python train.py --num_hidden_layers=11 --num_attention_heads=2 --num_key_value_heads=2 --intermediate_size=1024 --rope_fraction=0.5 --attn_scale=0.107 --tie_word_embeddings="early" --parallel_block=true --init="uniform" --init_std_down=0.00244 --schedule="cos" --final_lr_fraction=0.0 --doc_mask=true
Each number is 128 + 32 x the weight over the matrix's rms, rounded and kept within 0 to 255. Layers, rows and columns count from 0. Numbers have three digits each.

# layer 7 MLP up, 1024x256, rms 0.0974, rows 898-952, columns 128-255
132110091127127216098134140106155173121146108160146128100160137113204140194138140126129188126120175106101096106079107200097085142033107092098114147121094125090120121151092139070138167118176126169141108114114161148077149151122151126174136112125211065115137152101130161114127085117135138101076087118126138101144203161154144030093123145146124123146134114073146198138144150137151185137207
114192122092085154141076142093149133138188103095087143122165138141112141180132135124159155130090109156158151120090126094119134208115119061146116122150077124125157129187045139138108103124106147091123099139149114124140170141072132127098137157152133215113139134152179111137165116174144160174128094140110136162110133110165179148114148174092120105109093082133174125177112114064122063115112
147127102107090164098148122107075165135094164066137133160137111088197110144166183148131154115162062127124127095147194094174191169138120150159116106122170110155115131119082175115069141118070201143170180117140082138114142089064120095181082182121111138124144126097146140151127147147125096161101088148115225104112144144144111157109126143117100136126120117106167133171142117124166102178131
107130127157172145124133161104096232155174096132117114017140127078157133146127122112115156097109125119076163169127131116131053109123125101141157078147151123103131116136154075089162119113181117058127143170119071113122091096102146099105167125135098106146076127176155125102146161146076156137174094063098118214138119124095117077180145119145177179162137114113131152162134091152124190071119
129158116170144110119071090121158098135159085135063167129142139191159168143142139123170091075122145140075068089134088114115082094149122137138123060172155106131152153112151163126127128111147181106121119176094097173129099104140127162128155141140194085151129189144149161087066137192079109092100123133148181090139110078162087161168106168110091092136139118048142139110168117077113123160040
140111131178149168135177127086133152151120132062133112171160149089213134142095119149148107101146105071103080152121126102085139119055126148113144115101130092090109089162130139139162063131127130148100125132114126096074098129128081142180164149146116152138085143092088123123083159075046068068130137116108132154174108133138189135134082152142130179071141121125145113125114146169167151101108
104128156126092127088091173081171140100140134151132123104183169103206116126081049126133122136103163182132155155177155090142106111145166120145124113139164084182062130190173116159166131146172140033123170130084103149094112130135126136092098145157135132152148175087129135092120132136111129155147096100125124142134121118172161097080122110073099088151171101115150151151131182108114135166107
130094120124148184135087159157125117120123066140135173102131096128089105113133131170117104133131148068092164126179104086134179081138091125133151179082138134133105169104158169134133083118112115074134133093143111110128124165119133148146135114155100154149058097097111129112130139147166069153143146083107106140121106153125074132146114129142110183171094104135120111118139127150112134177141
189153119194089100145130107107179158170113160098076108167167102097120132157158153088229136185102192180045154095091165129127119148131156127169154079104124096132053075161136124087137108102165097159128114105139113121090157160123093095132108111114180100106135119109195113098104162105071074180152119112074164138114169128148113143124128125145159149066107046138211160113151206113144148111197
125133125136094210095146145099105101111144066175133166131177127131087168163167163171136124100146104094116127135087133046137167093139108091098122152131135135183045144134113124075117111132185139160136144117129045116134153108077097108099154111182145078081178134119123165138114143167133172138151139155119129130115127155142151155111086125115164133068071123142143146123114146049163079105126
129129136076142087177086110123127112151142119081142103139113118137153123150165158110166173165139113131126109130082116139137143156113135157201154119149154138121124148114161122129177171150121129142191116129130154128119170129093116109101147148101125132085169189126138092173122159080152131113133095127137139131108124105135142045143149123199104166112138135066137105120143193126116164099114
153158138134132117131154121088153105135123187127128129137201090163161097094148138119079115140149153146109125192176103131094131104137119140130155077156173150138080131130079098149138093147154150109180164130107110200102081139142130184108111195151212117131130136088153191163129087109131064113130124109168114132104093110092114151150119134105133080166142164109089113153107160104069119138093
156108099140168147115084137102155121148142029160122110164143160172121161174138141075187097078119119088129138123138086094094125114137113141100106103150098090090108126081123096131171101088185071100123095168119110155131088121122084169081142160133113162074122163141155095158125081090177105090177115085128087124141077131117094114139067134124147166167097103102136154129153157159138206125109
137111170106147166187136143148148088127132150152111174096085080142120117150153128139137130104117171161125129174172048099101096134144140146176095111097180144083074110160129186093122128158169133118160133050060128155139149132163104168155111182142118116136123165090124109145165116038141054135090108102125080175123151076145129139176075119163173143155124157119131129076119156140107114121122
141141099112105129118073159109124152120159143192139213130118111169130181100152150111162106169113130110105141144137080112128137102095126078110079116150140160129130111104133087088213113153138118127131122038106143207140178158131123164129142098143139184082071130113180114117160079120139120181125118124122125138116147110128112095116152188130088147105142106090128120162126126118094161147145
119148107071099142118100144057129168122173168146145117095131169134196140190091114089143151156127160108113125145075085195139099152156106127110112137086118133119126103124087090088162087140118126159135126108152122149123093123105179154181155093150151121130163115073141134112115104159067160144120058124075121139112125143110154113129128163161088166158144124144190181148087135128148107105134
146061113128092165132176118146172108142112106154129089152113151155126139083108117216150144138116156170140131135116102146170145129129159058113168124155142087107033068132100106109183135098093130125199102084083212160077118164155128145167147169130115098155170111123077168143128082100133094126101147103171126151115183145133135130129119158130117104114159120104115140109130194128067148138123
115133164100075128151110130125159140087149113156124156168145154143192081124099106115191144153161113138132137171139138102120088152140110105120124154158152101150145140107131150157108174152063101143164138123078084156114184162120112132159102151117128138114135128104105145110119158179052130171147082115113112157111139112162119132120119126141151120136096117133166095126102174093080111168126
145169125058177153152171125150110086170127076134140155124126115160112105137158123124078112129102152114107160136065129116149141119134174130123084144156158106140111117180132101101146095141187138142127112153114106108112153094152084142128155076132083091131092165148126128132053120087129138123138151172111135089166085139147153126142129100161092117108072119155088175123112097138135123140109
128159089115111162112145112140158130144125137095129098174157097104113115204161143106141156126136123162112158107095155173100073118071166088186095132074165083111129142140106194111134115156180139151101174114143207091099116109106124171100087127098142117158140100133128177163158127118148102163112119107145126082120180086103108142123116142071087124107176080134140175141137155124113068116143
112082123125135123108159123145131159069155109145125138108121118109171110136113121115125174134082143129141146080119145126079135105116180149147100101122064170133109108125086179082178103137146157141116175110205150110118141135152150129154144140098139106133114115111135137121092117142117087111084081109170152147142141161182158152178125129115167102145159110165148185082147086095111139079140
168126127157142156160161119112156110160126089163154153105135157070093088105142135100130131059110109074097157141173157148163116137144119096131171150158212015142134127117098036111148130106160133102124156108062110115179123125103109188201189124165117107087136145085153132146120154098155050095182112140144155099156112113134105135180148150123119147054123149128125185160110150087117175101152
122181173177088148124107094155104161074141157128107118106119121140169164141157095127103136164127093138097075149168150075083039126150150134110112183100118157140122154081136087085108137161141143058156122151173072117126095200147059091119143150144153052067150143101076176172172116113150036148088099064080197167133136131121169137113149150110114113123156051130104103116166150148127112114116
134118090109142135158047171106134091089145101099140131156164154149161112126156143123158108082141140136129122102096177080109094107092114154100103094144171142126109122132135155129132134141237163105109108136172114126169145128152188149164129138114086183136158138082179123108103150115141118101144147114137067115089097128129154139129139179124197153116105141104128147153121125094114114083067
176104134122104106115145114030188130134112101158176144126177144120175098144153099098113121195105099112101120134094190120103108173128148120134053141108125175129166120108145154106119114166106097084169159078135117120089125165089144155139121137137159106126170174106125176153114169130135120177194123156159122137175115089162125153088144124076207112079187110092079099103148183147111096121172
151153088127146112138128223131109109165105187148086141176120122142097133172099094075110116134143084159144117153169162205143031151103124132105093150162157062157091160105135084142059151135151147056153131115142158151121134110108106116179165121133143112160097089141107141141181131121125158178165148142135168082137144108150119098144121117164183098178161148152125113135133127072113083141143
150081098130091121169088108121125115102105096091106156130120162111104110115149152174095145115104125176145092117114148120150120198116125130198062149118103137073146175136139102136111087130164161148180120120053143166046115089080118089136119139131218118148115085149153162102122073141073116143141097136138133088125184109125160131144114147169097145120116140147156103180094147156127159145101
070093135156048183148131144130114143126214138105155180115151088147084176124103160167118119198100093127114129147097095100085091151117140140164138152119092140189154153131160105043095125158177113130091112087186139143115170135134128172165117101141150169143154049137145162087102096137162138100137142134131180139163099088172124133139076117101091127148109135109120169081171165136159131149131
134155080107115165123108083089132166068123010124145141161090146117139097143203113183155117095155105106133083059129077157079202117103144115114083129109132197121156106172129102066186142107172112148129160100152133126064145162064136137145064079115172097140113097102135162076123089162194098112160133106173162107154133135127140154132137046133115161189193158099153126133180121120169172143173
123111109151115150167101174125101133114186118140173139122163121107142176219090146173162119137061129170116095093125150134044096104092135122107097153098121175145129089102168099129109066107149175140127109115140136156073128192086147186133100093149047157080144106107155176107087165069069101130150145106142097145126178106171196107139108154078085150090120159136143127114168094128142087113091
135128169128125083180136169138128160066112106098148134152095090143119124134123130104061120139109158126106116179072129080165167196132124124176185174095123168161069135118053143144156116175080172176203124156164100167150193155117148171151097155118091118158122114121104124145129139096182134156147164142144177136108093092144111138152160098173145143088077104106107114092150145115128152075168
148138090162099082122104172132156157090125058117159135164132157148113225156142166104136141129141137115141151141092091172085148142140138122120102105148156160112103063103099125084103087139114135136135195148210140159128154110075143125133113124129088096123199163177179102137133095106154172062092137100114115207144084104179147132138139190053146096098153150102170112128106117142148094152112
132114066158118139168127157103158058142118150092110145154143071163135143165055143164092104154134154150089143093096102183124110085117113136153067164143163136138113141102115120136146125198162165110149121100144131167171142149096107144152148085149112100123216133187145086104097105182099087167137114073114104120121091107090116180121178151187159060109147075067136136106127162122082134124138
130162143159115105106097180098059103159134120055172176141145123164167123157127184178199172136121117065136082173178066116091156156107109105120141138108152144122071115104070079141194125140168154115170161156094099123103119170108184089098118145131165124098129056143114201069128126110096170133049049073150165152109124097134185085120060168159168149148135143079168139077118157180162128177165
060098147130057135089159138141131094113137188134086182117093163174185093088120129081201116176166161089079136127125122148124104113080129135125148185111091164077159180093102117095146133151091135156135123116101112147145153112103078143123140096137128133103115076142123107140095114093162084126104125099169132107116058135111150153131100178123147126140108092161139189118158178137073106190154
153139146112168138145110102111147168109140113113131186140178141100129203185157117123144154067085073115132102131135072120099142147123117085168105119153107100142078180136041024093125152144139146081200147095147086176138157117107137199161133136200111126080131126059157158068116093086086063129197063144084144109130160109140109130144085118122148152107127165154176190141173183107124095113097
081121112175128171143080147136107102086095128117181137153107035111134148194230155135162198165168082179106136115187110073142135125069114161170053149110139154097178140139155118059149120148110135115188105106160106184152101102133116141109149135160076160095176087176126088122154134117119036147091082139115164100157199143104153076156118162097135092139064169117215139143180132151129174140092
171162106157234184091107108150141085140134114117081113101167196087148104103169126138108137144092183086122122166154167128136112138093121139157105131154172094070171075097146155134162099110131107109119112181172097116136165124130098115122146150141119162121109105168177165113130129127158098069082182174171082129171155106132183140122143090160174124154085063077115093135147106090145187111171
108177142191114136197166102106146184090117096139136083163104159166165099145100129139148132079082140162114149125106117116101146081132164086170093080125144091118125126089174099151149129101192068160128127125126132147109080181135139164183089143100128130152156130123206130121126136105067034191113103107137123198124135073140121165121147124153157126118129144153124137174142131120088090058168
117204101124128106121092156101114073150196134172153149122121196150128119073145142155142121153113195055110153143190109115098075156097126128112125171092141103101097077082151151156116064191098133109146124124111122158135094173151118098108165104149090131102130127087126161160147068091070133176095151095126129131138127163159101160205091167103155126129148101117073208163144183093111157109103
123116118143098113140108152159168141162164115145094109155081161138119193176118127105182086125117126064117124090119158125105131157107099127086143122084136145126106153082090103107112099150090145138074094113157143124159101180103125102109148141100106083132192132163096109014073123079109088113068117100135207104147118178155160088141127113122101138125105087148125114074153196152064107136144
165102157122083132122116122062088109166143116174188147178159136099104177138121137155164101156147155119074146109155074138030173105151158145105134156133121063168104123105131148142113119118107091095129160094152102100142140144113102145156146083144155086123150169110149092143134153120060134088126074099114123126110147121186094129133096107166136078156112108109091145079140174092149133145169
120123115167058125136090135096105179178091086135124118072100093124131089096132125115102147179207126186118068180222082134142159145069174056142069203084124169113137135151089113046185135127127165176212137126162104160130102203139119174127140112203107122145173140120168101092098138172118122138117052155144135146183119100086137100078097182152136123137082077143105125159116188126118120124135
081089085147100152094138168143122169142103137064114148178144115084125148163113169056132125154140073142131118140075094170088108154069156162160126107096149131137072151126163175147124173199098128158177108126178123180147086147061162120144134082172133094089172175103131202067094112083111086087125137088128151104170143112160122094085181152127103211148096142076116111103163100131114162160081
149064100108150176124107149112092120128137104139123146143204178132221117111086131175102129113101120113179060086107103189098137094105139119162105102130120144145178129141132162131191153134145120084156112147155129089116129164111154109129121136127138139102166125120121113100098143086132153118108130133161191168172162133162185178158127099109091131107067076032119197151087101161155122079104
104087172167110138080091127066133166000137114089100181082154185155241203087142046160241105139131082192107114152215116107153125167117113118139119065138148079140113142129055166130094143127041214144151175029112120160096136108085138185166099149123149230137205097080066177173120099141163061155175062028147137188105148089188092129152045148175206135124117122000220116073196117053092062118169
137132091143070163146117113098141104170110130126083058122143183045122122183180131122148132168120082154119115092157144184151159084134149110161134075147131109090113134155111140117109049203142130098116144130139174166130159118126087145123116111092109094117116086095159138112068163095121111125105094131145148135128146146181110134129161087126157118129175165049098066141142152139149140119154
162141140160090119118172136108084098189122099135154056100174103163101148135190117162196113133142159096109074135078173126093105141160095135138128178110100094145134135114165158126087117103148173133121077109145102117136126105054102136164141104135119095176136107117129128068132116103132146156187097113098113081126167189151116110114095145138158141115085087068131131184154145148132074170038
092117145128155119172113145105178112100159166169123142132163193140143129109152083177154118038109129122079153111150112140102131105136137113090124076076183115134171108115177101141147095113146120158114130173113130094120117116139179115094148119112173124135124117136151159111121154144161062155114106082132093121177152145129108133151110106130101116138134163121144096155083152053137143169131
203119107103095145187109149124142130130159130069139141147166117109198140133124114130089110115149158152102080124128122111127103166102073094105105099124136068058137175120089159087181088192130130153122157166147125203130091133096129129106130097150054159146145179147134117083139089131142158130124123063096173165125118125088134157161086140174154141148103145109157136086109158107138201122137
179164133089111128130115040115131092133152137136151165083177123102165157063143111161160177054142129123103071050170157144116117115153165190144129136076162155140143142137078103034121152163110085127107126126086071164085169080115212163104093102117076121125203140190149138125129114148111064098165065063147117132111119099078191159084077165095097125164126163132158135126152158104143160177116
155139118121135180197095120112087141129143095129105110116130134116168090090199112138095150128116134128144120125066091148079110119139098094131158091067158173117095178095120125148133100132135139114136097175150182123142070117122147132085173114133112128130164114123088139056070125092138166119157087083110121145228166149119190047122083158106118076114100127124146080097105129166165149091203
108090125104054128150118167109137110098134132186115075085165148145142179151161210131123184128073106149089167124166166051080145179135130093085125109068137085135091130089061139131097125114124163172116108137103092150127114173132156189104094172136140134123102160118102116108104147095136124149117077066155163119114187214174099133187139102187114128125143157165136178148151156108097116157213
160143125109096091125162086107174078172137048122107093099135083163110137065168119149147104109117118067123107099224107182124117126122148145147170130130132080101135114113152123122175046082090149115158080125182134109127101149119097101081169135155144129110166200147093146144124073222142119029170095050154113129120131126146107133148149213090117167117155080133100119102112138115130141151110
151153098109164137092114063082169131137131170138132130150120176116095156173166103163137096136126182138091201134152052190100102147121110127126127122134153168042074102112055122103147086173150164135163110134139133163144094114125124109161131116149170117157155169112137138161100112087154158143128137135088086145154143162168145104077097179129102141150155004114104138113181136104131101120198
# layer 7 MLP down (transposed), 1024x256, rms 0.0774, rows 898-951, columns 128-255
181172165122118088149104108148124156194126094128161115106133181136190070132115046156196140139085100123063180156201124171054154131130141172142081149087083143117181128125137183075166098054142073153162107118125092149174117179127117122110251101139173201118180147103135111112148171112092073071098124131113066111115091095145127123114100178109119160140146120060113099156109152131045126185113
118138097100161108093119128184050122147107200187116072035135116135074173142090134153169118132115138144158190108162140164136078081140102153103083163114132104109140107090183147139120134139155146149134125131160132144131140116106074050165145104157125104141085115142104123124134137112081094071136142222123099086114103144055140154111153107169107098126115142135149155156114173135138091107142
160091144171076102134103114170114140144149172144110124103142130143136154148099108117106147163080087136118134138154126155104093102124077153134092150124108131107165146155112121076151165134159087154086160140109145080166173129115115175133172097111099105135081071144109108093163143123092124077157134088161125154140086105116098152138123119108123177133125152097165132120189162076159143081147
144095054137118141110130132130180158137152139134170144128097143214071173107130096123097104182064093140169135158151082098090166140123161145111095115157174065141145168117141201175123139135140121156161112080131152114152145209119144090111135104150161101110158141106133202173100138106112117084103183081116097143070175105109116153116129160082142128127125113107140093135080121134103088139137
124091128149132119114120097146183096111136146155145070126153137122114147168182074117082151167130086122145192117056173160164096132155097127081096129080132151140124116084141108107109083065116159204153135159154185106144157151087123138136172101124119147154199134048122169140179082106150129152109111102166133085146122180068124159141148099150129111142131139098154142107059127147083156155159
114141147111125123107153095145076145141150134141069045171122116160093164098085192134131160112162177080074141102134097166102099097124095095093171136119141155164102141118166116124139126142129088106157077190120166096108149110098096179099114133125147180141081123118117150083145105108133116158133087168148133130175160130083142160078182103174146166104130130188143148123153134104123139193140
142078118146212142183124079090083118054179149172134092130147109130122171152155079133124107152117105155068116117102161088100096157108142145143096092149154112168120109114139149142128068094120113203118109142159109078139204134131069119160094111119152095133109126174148127167122156165158101131142156149118091134100092133138142183183122115153088167116158131141183111043151124132109059215133
132120162125092111126123126088089157134166201124141101120188136153139149124128138119153093162172094139144095115166092144066062135092117156124109101159123174109143087152119078104116136114158156169094143173119122154158133131141125149151170142124159107114126135177075110120118164147135139130169139127090126135100148140059152113144122096094127108120155123135176138150137133097164135083165
103122147162182111112132111125134187170107133143101088159153117183179081089144150102130101103101127080136124148133108115123171141133138137105127127118155074106113120146147129147129092057152115123098086148149124115147107137119126124096058106107195143164149115111138148170155141122092119115161111145163099076141131144067099114093118127129110159086097066121114090152145169163148111117114
089125096131151134140123097143162163082164149150138158155155065133143112102133145141174125088129083127152138071126197141133086149157140153166109232115147157128174116115078157109143180099121126126131123101145142126048150130098138104157129110154160143141134112129133093167123200108086179087119122136087122102191144084110156109133136075111082146173147074120136115085116092122151180124123
133186182120149139113163161123087113160040088116129103084119120093066142088142074130051141129163160136117172154188098119164160072122123119138141139096131135174160127152185070099107138134117123125131199178087073141141127126139076145130087115171071133105116139150121089173157198127181140081151113120115217129106124131140132161100136065110168148050132175147108094103164146107180097139097
119090122150138116115162157132068135100100159177150119110083098098115201123103160047135072109110128130112066112199175158057138134146117152129109130134130152136132137070185123178112086139135086143126129143141054127143139121121119142144136109100115129184125155143155122168157159131114122079114131110157145158149128132107176185110150111119130148108174127109102163117163149133072135127121
103166167114125124143146139111092107120110185098147098127108095059131147128121162120058209178124146160133134140136094151169147145111157084146190133182168163188121092134123134096159145142116101130182116132095088089099222145112090143145128129171116163135135155151059131144150175135137126151129121129140158144128136103127138182122207134116147109108166131076136125157133175125159084160202
056093096062086255099061126113103155129135126123126083144140152108200078073091134097068131197115119056100122099132174090139141153135139143103115094129114132138104181081095040166055108148157118075082173159160144099122078149110111103062094136160121144161122125170055140132215184186148089148119145152130147125173102107172137108176148100157099193165166161150099149115141153116163102107171
121108117145114182079058118172165101159157081150077112134122096106175140163090150111137141089157135134114109154119119144151191158119117115121114088129106180138154102138145125111119162168122075103091134151130091131177147091108166113146162134130113105143176126108129130123107148123120046088151137138156174135134139147137058166114147104112105168165137158134107113124192135199135130126131
116135120123130176199090113136131106094150092109121116147124111104132125065138112179142148147093079100170094108108130163089101095060138145111093168151137150127122128145148166129174172119118084100156094146110101114065110131128192117131190126103121176109162164096156094094127120067140074144110176116173134124119128057137081152097109153113185124118109153123125168102200140104143160124129
143160140137164093111102133104145128083134086194144162161161183162146131138195130064077091153109111108116114161116141125128134104119119176118175114151166136115140071157128052151089101165159087137122104149101157116128146143143110075090190114166139142092116138126093131137164138163142149174124103107123105086144138152123107149076112105101146109144147103124129103124111113105146128126075
104103118120142170087125093120114163115147084120127088131172117085090178165186122147150117142085170109140141103129162137136124131129158156117079136146102123097132136181158129127081080131167184158115147101160121075120157075127166131120152133150081110137099170132097178127137123096099145132130145141119119067106096137164145131108123166135065124154101147096096089151139096141151112102174
118149132161088086100103135130159120094127159132122127118150122114138143136112106162144159169157126111139128122161159178126122140118107157125184085091086150119133125103158082181093141135082100097126152094139135162133112144078138145146064160106149151117127092125119111110183106163131132151111109060130112138135113134119105067127116165149180139145157130111149100113099149129135093135182
114139144137125132109123134087096133120147074126146130104090145139126196106136066129121137159094061137104086109188132165167095120123094105121163101190117177085088098200180160132078131100088109091063152102099110102148125114091148092120149124117109129130159170140139120104142165175139129128112124131149140136116093117089141128094148165203158140109153163124155136108151132125139161149112
144124158154147135144129112112093127164111150116161138126157179121116160172112117105131121108128142107145122166129153118130088126145088148165115142147155155119119154157100072164073116069064079071161112103137173146174089136156081107134141121039116136114098153134127116093161135202135138141143136126121190128107137130107124084152125123071099141127177098142089077160110092162117133123105
152140164155126153130177171095142068186088136172142107137137156191070116104131130126059189084155105122123137113092080125109108131144172105115171145111097088117071070092120122110132103117102136050124110152117151118157114148095075163144147145119165122102122160141122173153108096157123162202105117066133138163132128088151099121100141079134115133161114202166111126185126100202112150204145
067165064114138062123103183083118186100096193136093154147077150102141144141138199121134122105108127104124204170163070158102169136128140155153095166151142113078173128169084115162166206143104108129127134132107113152156089095101137073097163148092116160140102152173156086095121123151160197154151175155118195130118071101092110114138126143144144065099172210093128147126072101090152124177118
121133110126179152105134116103129124148087184126147149103171111109132090122120094139113128139092100121138133118097134136201135142157146151182185146131152096148084157146120159083159191145111085146110103098078077157082131138151132104169132218109059103151117137099151173089131090087130123149127180188192108122145061138125162131086130128147181079142102129130140097177099163131140149081106
150099110092117072134093160152141214118119135123161141101092179132144135128153191128178099105123146102080139117147140143129170151063178139126137153125123114145213139122062126135203138176130161104137051133098189154129107096153137120158144144101116087177117139128059096153136132156179164156094154193124150159107115099108095105178097142111121117162142150151110155164123130062131148121168
128136144134177095135116081159116093087098140118188129112088091124154097170066121132174105126117115085071093136142111143134128160128093138113115153119117067076148164138115122125151139103131150095171116099111147076165107073145158097102134128113108109163159113146082086182146096113139155099077095078195199121128139130101113171147124113039141253189096150080095163139130104128165150136116
100079168141140157162174183131142090136168132147129133084133095137113126153137123125072100167167184071097120109102137107105156112161095067107139096173151179142072108093128162150166120110100137119109110142144154116160147172143141064126146136092151131091146125086120139129113073096097186145132181179116065093093135165103111132140162140150133101207173146136199117137181108101063070138155
148068128166183093130136154114133175123113135137095099153103176116127132135161080152127102132104142167174116121130161140110130187124075163138120133123111084105105142077072171178158131139156134171202114124152132110128074088143182075086159095134122131151089180121136130133158153112071189100114125162102156112093108174119137090140140157076112098138118084140126126106137108114092208095125
079069095156117157181143185109116088103112169107118153084111112090051142087103131168105149141120152164083104146140162109132036131181124189121149123101147150142115112132136132144104144148102152098157115095152113141121120105149109100154131187171106114135144111185155090161118144081086122136117175162122136099103075092097013098141153115071144122151167080181176099133148155194157147139117
126152154158148173085125114144131114144126145113131118163131120147102171139056141138111133140145095118138120140122141143146099062152109124078145118193129108116130120131163183128121132115117094129071115097068124145096132143116107159138103028141106130038121103153180134157147097122141139137199174098077091068087121084081103131117140131089101171120141116118137087114154069107123172149081
190108093124148104092132054158058093135133100111094114083138097122145103148159135133146147158135121092138143114180092153139131114117113114079110150075183105155152094145165107159166122147157136081161079179108160183180130134141098077128125151144150158099150116114160152182120139199151117120123104092165124119178180107105094102135102159119132104153166067130123087131120142142139105141101
132176134165100075156120112081156144075104137158070144103132109120075138140090098126167131118116124170199136178123093114169136109128126142146089096121137153128138124133148182142112110145090091104142174166106121113070145133082085075177106155083141145145117121127143156104048098160133150098130147101157158120087085123142168181123097081161110100107154156127137150178149110184139110158141
097097096146117108114150156112115154146118109104196142116147106133107139073118157144098153127128110111150166188137168074169105129119154133106099078146081093166165212116136109121133098124147170155074095117119126142093166125147146083157094170090145181086061106048133150144118122070105183131169115150166152122115133122182117084147109063150142128134089181106095085098131122121171158133138
137201108120145142205134072135173159125164123135128129105195045105097137119174125135159084116157159126132134101131148169144139140129085144140053116160188106142133088142136117090185161116090146119106054124102103133144137158040074076151166152075156104114158174069151091214167155045150122058103141185141053119169185115102153200105160072127158106097149153208113121063102183155103178110177
129106196131173135174136117102105110128138075091167063178148182082137145133131146155146153141074110135153127153033126109123172200166134189224156099147137123138098117155171096126094139107125072149169128106194090123099119080071162073093095184090097094121144136125116079149105121113124127149185164098147155187101157164146117159121130087107125115170146173107086050127140065110136095123115
111116184137087107143160143171116068161097101180102075128185145194072106175136111113085126035134152133125128167126072124142153145103089122140167130188082095080156136103135058174148139185091128122179127126130145135166161129199150120170145139179097138187151182089100177196136133121145071124168084222105128096124116118133078108158122104108170068134133097164085059153116148152073162185186
128135142140132142144072081088095149156074174124060121100102175121185185109066175109162176111160093121147142138191157117093132153167107132133091062086134129132123143126104134091073133125076138137151209128081156109141134126088181176108076131157159157091163115122124158134148162135131125120141154146132102139130114146227121130026071108128087168065135134140109129132150114074145059130122
147135131152079106092136165093130071114155072120131125125180102169104165147076111102119155121153130091191153131129122122097133116092135104142082088142124159126098153157091151143129161094113078130140093118096143108148097181183077159133176147085124131106166109084123143157091090148107166155137074117097165126118093136135107165174133137159136134155121198138148069128132144124165095098076
180095157116164145052140097084086104104100126127154148075133104101173106114141131053110148173108154124138166101124141131155084139102110143090230113139090102133111097144104141160135125060128112110131133081143121116097140120101108077158097204137147169128156153186151171150135100140139095084160146104096118111098080094081122098116141120157150148147160146089174174098111059114171132144153
132062102102165155142080112116137128174154122147132120141072146115127077123077094203143104131115166096130122117127103138096139156184106121103135146100167158078100126078116200132147169159132127127112093144127111152069079074158122140171074171138143126109118116085130145119100126099132157138115129216107053126125143115091136157091108136161118108093136119184084116107135153122209110167088
163105128164135115185158107177118123130136075140100160130110156157131158055089124111145138195084143180125101181087152129169151165126174131177103092128127082156150128144133122098069095080101093100149148162129138095168173107153183171168143156142143117098179100129132085146141135158102157150141181116150148063102105077146111084120099118102089100118121094136143136099105098081164156098057
141147096084118170110141125125141076101136142133157143119155134115104115108124114142133096115149124126091129138112218118131124132103141135115101091212066155185150155140137173102124119123108126123122133109111082119156141093115076180132164139126081125102191067196122106114121092161180104141137149074119102129120162121153093118117142159096146115149157124154179124146173092128140089113115
105133147137178112120162163173188110110115106124062113099169141149164149126061133083153213106119073165150100142111162097091120127158080171105104124073119189141108124124107176139083075105171179102173121161115178152143153120093083139105097114111120168119102196186100089158135083122142170161096174151129123134107089137100103065114107091133107202115051182176143184091150070043090127129114
253171190130134084177078127135095175125156146087126130100182122139093158187184067137170106151120174164161083106081159184132144147099190118087076120124084089113211097124152110096152123082146192164155140149124104134168143126132142069151165126173136107105169052145074089138188160093121128152094146161119105101121088103119169119142085081138172172136137169073183123123148173163152060104147
145136142159141113184130149070155135128095124155096183130053151106067199066164128097094094175163192148137146114133159137092156159138142165131106146187169114138146087151095120145076151089120104172168167173083132151133117124104091131133098115145119133118162132105117129107152111178152150153148144114126107189102042152103126121102142148098139122127138114130117122144103097107177173138140
119120093099104125150114090094097159138141096147075125140103180165104094089089102181172110120112130128060093130119146127147142051122066135163091071161113066140121175180189139077110139136132212081162119087166083078033120048183186134147136114120130159147117090208004187137131105095160079145182073101088136191126099082152071165064098115121168177085107123111174135151147089174200015147110
114140176175162204103069129161162158146131125129121174104150102149110143129097131160167136162079092099106109114146184100143139135121106086160149109117144116093188036142132146133125121101147111108159116132148174158095110115193110128071112087150193114150156156091127096189149120123126168130158077156142112088099152112140134124120135069069137123173144127129124127092135144138103156135112
161149161182105041160092123175139133162188115140100100195097108113101092144195142120145169136085109114117112132137133120126075091153161055153211110146158104144093080035142109084133112102158138081157117112140136139139144115131132113125071121124157134101129156107128135149186067128160119193093119177171126094104134170113078058134189099127171124131085155103151147167122114129157170161160
131125106075172168127141122186125162124124144117102182117083108145139108139122085089116124161085168131184144123153128150143117141083102169131193130137087157127140102087141173168109187141106150152151155144072118130179114094129145132137095134113107148111128069130085100120109037144199152190119131156126182151131177122110125157077092130161125139156135105128087116165111090167125095110060
072170116127103120078124156107213187162124095182109128154155164134064131124167110119126151118101128132118133146139146111121107093132163194138127108144101131108154098078111147200127162103190112154136040139069078122180137149178172100130146093055161098117122124097070085140140097121104121173112118168107141182104147136178131114159063146094148138168127122098118146111155084165148129153145
114127105115195147091138149122115161147126152095113184127133184185137083149140136158111156102167151137114127112106140097145129098080116123108113143166133133087124125145141073154159109109136132155119085121075170074146097145135154105103155135067176190138095111086128140119130128162176169114112101143129098090153162162135117048093154072154127098103152092153091139169116177165127138100107
169100210180077117150107080164135127148121156114129118159106178094102156134101093122150082151147130145108154171124135082158100151094143128137134118114122141163126125103137138170100165085068172100120120126103117090148133099130152121112100131103068092095167091184075146167113177206138142159108157056098089162130198142133117127149093109149151189129118169142158148160133113114141110146148
140160075120203131126114114149152089068177126140124141167157102169131092106063122131122140137037101130123105132090062097207104119089140137108153181172177122139160119143142153130129116103162137085140145153148143128173176147191120182156161021108135159119151114139055136155122153103076102113127175213118110130116121122148156145141134107129089123155129121147152081082173101113072152095188
151066146158132080086101175119161147154165060078118125143125139114080152134060126159130172141143168165146128104099111118139102123103084079171159171130099130176154140106112175091123174125119066141108120186121170114162150068141171135120083144122101149091153137058138128126180163056132119180090077128140117131053144057165115176135054138071117127185114150118117166120123074073131166098165